config = dict(
    norm_eps=1e-06,
    tie_embeddings='early',
    init_std_down=0.0,
    lr_mult_down=1.5,
    schedule='wsd',
    final_lr_fraction=0.02,
    batch_tokens=[32768, 65536, 98304],
)
Each number is 50 + 15 x the weight over the matrix's rms, rounded and kept within 0 to 99. Layers, rows and columns count from 0.

# k: layer 7 attention key, 384x192, rms 0.181, rows 360-376, columns 96-191
# q: layer 7 attention query, 384x192, rms 0.182, rows 361-376, columns 96-191
k360:29 15 50 14 46 77 51 22 56 50 32 50 71 18 51 60 13 42 52 52 24 50 47 65 27 38 43 65 47 53 56 44 55 70 56 74 52 75 33 55 64 55 61 56 59 35 61 56 43 48 45 62 54 46 49 40 38 52 69 42 55 42 51 31 62 31 69 29 31 62 60 38 50 58 70 72 46 53 51 46 65 65 53 38 61 47 64 33 53 39 43 40 50 43 65 43
q361:35 41 44 75 23 71 73 77 47 51 22 39 71 48 40 45 49 39 45 49 55 51 34 62 23 41 27 63 45 42 65 64 34 59 54 53 52 59 47 45 70 47 53 56 44 42 30 44 69 45 55 35 52 69 52 42 42 43 61 36 69 59 47 51 36 60 33 46 64 70 35 47 29 60 40 59 62 45 44 29 40 59 67 36 31 34 46 44 86 35 56 65 36 50 56 43
k361:40 35 62 60 37 65 64 63 42 30 48 44 74 27 53 62 50 53 59 44 61 42 34 40 30 56 33 69 53 42 47 52 70 52 47 53 67 38 49 63 61 55 40 51 49 30 41 36 57 50 57 67 46 43 52 55 38 52 54 31 39 53 57 70 54 41 24 55 50 41 41 51 26 59 47 38 38 46 50 26 52 61 64 46 49 42 41 47 58 41 74 41 43 33 62 53
q362:65 40 45 54 57 55 41 38 72 35 25 42 58 52 44 33 59 53 40 26 60 51 39 63 57 63 59 65 38 56 54 61 53 30 39 41 57 54 48 60 48 51 50 70 50 73 43 49 64 56 55 30 40 39 43 69 56 39 40 64 59 50 67 57 36 50 51 59 44 49 35 42 60 48 57 45 71 50 35 50 52 46 53 48 71 44 51 32 58 45 33 40 52 60 30 49
k362:53 32 49 60 64 53 48 40 56 40 19 50 36 45 51 40 52 51 36 40 62 50 52 63 49 75 65 48 42 62 41 66 70 42 45 42 52 43 58 59 36 46 49 48 42 61 71 52 50 63 51 51 40 33 38 62 60 43 50 57 57 38 60 48 54 53 55 59 40 59 34 47 58 61 53 55 59 60 51 55 47 50 69 45 64 32 54 37 60 36 46 48 42 42 26 45
q363:27 46 45 39 73 53 50 65 56 86 51 53 55 65 38 42 66 58 63 33 34 51 40 43 39 60 56 53 42 34 55 88 65 44 33 53 56 54 40 48 65 47 55 56 53 39 52 56 64 35 69 48 62 58 57 37 50 47 46 51 48 53 63 56 53 63 38 80 82 53 46 50 44 40 50 54 43 56 57 66 45 58 65 41 45 51 57 52 38 42 70 56 47 42 51 52
k363:55 61 53 56 70 39 51 47 63 67 54 42 68 60 51 48 61 79 45 50 48 51 45 38 62 48 60 33 60 52 68 70 66 41 39 61 48 51 48 69 39 45 63 44 50 74 52 63 59 40 47 60 63 47 75 46 31 43 45 43 49 41 50 71 66 57 39 52 51 55 45 68 35 46 45 49 35 56 45 45 52 60 42 46 40 34 58 43 27 60 65 47 35 40 68 45
q364:45 48 31 43 64 69 19 42 36 37 42 68 48 41 50 57 46 55 32 64 44 61 48 62 46 58 50 26 62 45 67 58 52 35 55 39 51 83 65 66 52 46 35 41 50 71 54 47 63 52 68 40 64 40 45 68 60 56 58 46 80 51 60 46 55 44 45 57 42 46 51 47 49 41 63 43 54 43 46 65 40 52 57 51 58 47 53 51 46 47 49 47 56 55 52 52
k364:53 50 22 48 76 51 39 70 38 44 47 58 44 47 47 51 46 63 33 47 51 61 49 65 39 73 58 43 54 43 56 55 69 43 48 55 50 42 65 53 56 57 35 44 48 70 56 53 61 46 65 44 50 48 43 56 50 35 29 52 61 60 59 53 52 43 49 45 39 67 50 43 61 41 40 29 55 56 36 62 44 56 37 44 29 59 51 54 52 51 63 55 43 52 32 49
q365:51 51 56 62 44 36 74 50 58 23 70 63 28 82 46 39 53 29 51 65 56 45 54 67 58 64 56 67 32 52 60 20 52 36 36 66 45 47 48 53 64 43 60 62 53 40 48 36 33 49 62 40 56 71 40 51 39 55 53 59 33 50 43 51 43 52 58 65 36 45 45 65 63 23 85 67 46 42 35 33 65 56 47 33 61 37 52 42 64 49 34 64 52 59 55 62
k365:51 50 51 51 58 46 84 54 59 44 61 34 51 78 61 29 56 63 33 60 29 34 53 64 59 57 42 26 27 58 70 51 52 67 41 50 59 59 46 54 28 45 61 40 72 46 50 42 38 55 59 59 68 47 46 36 39 55 40 54 33 40 29 39 37 55 63 59 34 60 49 56 38 51 59 52 36 48 50 55 51 57 52 38 39 56 59 36 52 38 36 54 42 49 70 52
q366:54 59 51 53 44 62 71 43 53 38 48 50 52 59 58 43 52 19 43 71 70 51 52 58 56 56 60 45 53 40 57 48 40 57 28 66 57 59 55 32 64 42 72 56 61 37 54 43 35 61 57 57 46 64 40 38 63 59 42 59 39 51 41 52 46 51 41 69 31 47 47 58 45 55 52 53 66 47 36 59 36 47 52 45 65 68 51 40 75 59 46 54 30 62 53 50
k366:56 57 63 67 37 80 51 51 50 39 42 43 61 64 58 47 55 39 19 70 48 44 70 49 44 28 46 35 57 62 59 37 58 48 22 56 67 53 54 35 37 55 77 61 60 44 58 50 28 62 41 60 48 68 53 41 56 47 56 77 58 50 34 50 55 50 49 52 46 51 55 69 55 77 53 61 50 32 27 51 20 45 67 45 71 49 49 46 85 44 67 57 52 54 65 58
q367:53 47 53 64 29 56 33 56 38 28 40 47 56 61 42 42 46 50 48 55 55 51 59 56 55 63 54 48 52 40 45 58 52 51 55 33 44 56 59 57 41 35 12 16 54 49 30 53 37 55 39 54 38 52 34 46 74 48 39 62 49 39 66 77 65 33 51 67 59 51 17 44 48 53 47 36 34 44 60 76 42 67 50 68 56 34 64 44 49 33 36 52 58 91 42 60
k367:54 58 37 48 61 54 44 45 25 40 37 45 92 61 42 50 51 43 52 34 43 31 58 57 36 60 48 30 32 38 51 72 51 40 51 24 38 53 60 58 72 51 34 49 44 52 43 43 34 56 53 54 39 61 51 52 65 55 50 57 56 41 49 59 58 46 65 56 55 56 40 41 37 61 38 31 32 54 32 68 55 78 59 68 37 25 28 56 49 35 58 49 57 55 37 36
q368:42 59 27 45 51 36 56 49 36 72 48 49 39 27 33 54 30 49 42 47 48 54 62 47 50 48 37 48 49 60 46 50 40 43 35 20 61 44 37 49 51 68 45 42 58 72 33 50 35 44 67 49 68 55 41 68 56 45 44 53 48 34 33 41 53 37 46 71 44 66 57 69 49 74 36 63 51 52 59 57 37 64 48 47 44 52 15 49 57 48 54 77 53 52 36 41
k368:41 53 40 50 37 41 51 34 52 52 33 46 38 39 42 33 42 44 70 63 58 44 42 41 48 58 55 54 51 50 35 48 49 55 46 23 60 47 51 46 46 58 34 41 52 47 42 42 46 44 50 57 74 52 31 73 57 31 69 72 35 45 45 58 55 50 36 54 47 50 51 56 55 72 40 67 48 40 70 48 32 50 57 58 38 61 48 65 71 46 52 74 56 61 41 40
q369:23 48 51 41 66 64 66 88 66 28 30 45 49 57 55 39 67 47 34 38 46 50 41 40 52 46 44 71 21 46 54 40 45 66 27 50 50 44 56 45 42 53 43 53 45 26 56 56 38 45 48 68 44 65 57 50 33 66 72 41 52 55 36 30 56 63 48 62 49 49 64 57 54 33 61 59 67 50 51 60 60 66 28 55 41 37 42 34 29 60 49 48 63 43 66 53
k369:44 27 58 49 69 72 58 39 46 38 14 51 56 54 60 43 64 56 53 43 44 26 41 32 51 47 54 68 33 65 56 41 40 63 31 52 57 66 51 62 33 46 38 54 67 37 51 50 42 45 46 57 56 57 60 48 39 58 69 40 55 45 21 60 52 67 64 74 50 40 47 59 34 58 61 49 41 46 63 64 59 71 49 65 52 57 44 36 42 34 21 44 35 28 72 45
q370:67 55 56 82 24 40 38 38 67 61 38 60 53 38 49 58 44 34 38 40 35 37 49 67 63 24 56 31 39 57 58 57 58 37 60 50 50 56 27 63 49 56 55 45 51 46 73 52 49 45 46 40 31 44 29 20 56 63 36 42 52 49 45 70 53 49 51 42 58 32 57 56 57 44 34 32 53 46 46 48 36 23 38 59 41 55 60 29 51 54 64 49 47 48 30 48
k370:62 46 57 66 48 51 47 39 38 52 37 54 43 49 44 54 53 58 60 32 65 33 60 64 51 41 37 43 35 53 53 48 60 30 67 71 37 33 27 55 55 64 40 39 56 44 67 55 36 49 56 50 50 53 51 47 41 63 46 58 61 59 43 66 48 44 71 33 64 35 43 58 41 63 48 50 48 59 46 61 29 44 25 27 45 35 60 42 61 52 50 45 45 43 37 49
q371:29 37 71 55 59 62 50 70 22 64 51 32 47 48 37 55 48 44 45 51 75 61 56 60 41 73 38 53 58 51 48 50 37 35 57 56 39 69 77 50 49 51 51 66 34 65 42 63 74 41 64 47 57 24 31 58 58 45 48 62 40 57 26 44 51 35 68 62 31 52 63 66 42 66 53 54 46 53 54 33 67 48 60 79 42 53 37 49 60 67 60 44 48 48 48 51
k371:27 36 87 71 62 62 35 54 45 75 44 31 51 46 38 70 54 51 59 38 59 43 55 52 63 70 37 44 73 63 51 43 41 40 58 40 60 47 59 53 62 43 68 55 54 54 49 36 47 37 40 41 43 52 45 44 54 37 52 64 39 55 23 39 61 31 71 54 43 62 47 59 45 54 39 46 41 58 50 47 59 55 51 55 39 56 49 62 57 40 76 54 46 22 45 59
q372:35 83 50 61 40 56 55 45 35 63 39 62 57 38 47 59 55 79 49 53 54 53 51 25 38 39 49 31 48 56 39 46 65 57 41 19 49 62 29 32 35 70 37 61 55 33 46 57 63 49 46 57 22 43 54 48 67 54 34 62 39 43 71 52 48 52 48 57 85 28 58 51 50 44 39 41 38 52 57 59 53 40 39 55 43 76 46 66 49 48 42 41 60 40 48 38
k372:37 55 59 48 53 56 46 46 38 54 60 47 47 61 47 55 78 66 59 42 58 60 56 48 49 29 41 21 47 50 58 57 41 45 68 55 53 48 54 36 34 76 40 49 39 30 54 64 58 55 58 42 27 59 60 63 55 36 39 38 45 47 74 69 63 43 63 59 70 42 49 67 29 34 46 44 55 43 56 62 45 43 39 62 44 56 42 66 51 64 42 59 58 44 42 42
q373:34 29 57 41 60 61 47 45 48 39 28 30 30 43 39 38 63 46 60 39 44 50 47 53 33 66 24 58 40 62 38 46 63 35 79 40 56 52 60 48 61 27 51 45 33 55 45 48 34 50 18 49 62 47 53 47 43 33 68 41 32 55 51 56 56 48 52 40 42 58 48 39 33 47 75 43 40 51 54 40 56 63 49 55 44 49 61 64 65 47 48 60 55 51 89 66
k373:38 46 51 54 22 63 45 43 56 37 37 44 30 30 55 56 66 53 48 29 40 48 41 50 51 36 41 48 46 39 51 53 32 26 44 47 57 57 56 38 72 45 45 45 47 75 50 38 61 48 36 43 60 43 52 41 45 47 43 49 50 67 31 50 46 42 46 46 41 57 51 58 63 51 51 32 52 46 38 60 56 71 50 86 55 56 54 51 50 59 51 46 50 74 69 61
q374:48 47 59 50 44 56 49 80 31 26 62 67 50 44 73 24 47 46 49 66 49 49 47 73 58 60 49 37 81 59 52 49 41 48 39 18 30 36 31 51 58 52 39 32 44 61 54 46 57 42 64 58 41 49 62 50 60 48 37 44 69 40 55 63 60 47 22 73 46 49 68 63 18 43 73 49 44 35 64 47 45 39 39 56 49 50 47 44 73 54 41 49 61 58 37 54
k374:48 41 63 38 51 48 54 68 47 37 46 50 68 52 43 56 42 70 63 51 53 37 55 62 46 66 19 31 61 59 39 43 63 55 55 34 45 39 48 58 45 49 65 55 80 48 52 57 49 57 39 49 62 65 69 30 53 54 47 45 84 33 56 38 49 59 42 40 42 70 59 58 32 63 48 75 51 52 35 42 52 38 46 47 49 55 52 55 49 69 45 41 62 48 32 57
q375:41 56 71 23 51 58 62 41 44 53 37 54 45 52 52 29 48 53 48 67 31 50 50 42 32 66 63 36 33 37 56 55 62 52 46 63 51 53 43 47 81 59 46 68 58 38 17 56 41 49 63 51 58 46 50 26 51 35 49 41 61 39 62 40 45 76 44 62 53 31 43 51 40 41 44 53 45 55 45 48 59 60 55 45 39 53 54 26 55 56 53 59 58 49 70 51
k375:65 69 64 40 57 44 51 34 70 54 30 45 47 46 61 49 74 79 58 49 35 52 36 57 38 27 46 32 52 49 60 63 52 38 46 46 58 51 31 38 54 42 59 35 47 56 36 53 55 35 52 51 52 48 51 46 09 15 62 46 59 31 46 53 46 58 45 38 45 50 37 50 64 40 27 46 40 47 63 58 65 67 34 42 39 62 58 32 39 59 44 48 63 52 44 57
q376:57 45 42 59 39 60 31 48 55 23 34 58 34 74 66 32 37 49 70 63 46 50 44 39 52 53 59 24 62 26 90 82 41 44 50 36 44 31 58 62 49 64 38 42 61 50 57 40 43 65 66 35 51 67 34 36 59 66 32 54 57 39 48 66 46 40 39 61 55 49 61 48 34 57 49 36 55 40 35 64 38 64 46 53 43 58 56 51 37 50 70 59 31 39 36 55
k376:57 57 40 53 38 51 32 11 56 46 33 64 54 71 67 23 43 47 42 52 65 49 31 41 50 31 52 35 49 43 67 57 44 41 44 37 48 62 38 41 55 58 34 52 52 51 38 46 59 65 58 49 47 53 57 46 21 61 56 46 59 63 53 75 49 60 58 35 47 52 46 60 45 58 60 65 37 54 37 54 47 60 38 31 37 64 50 48 61 41 45 46 46 55 39 65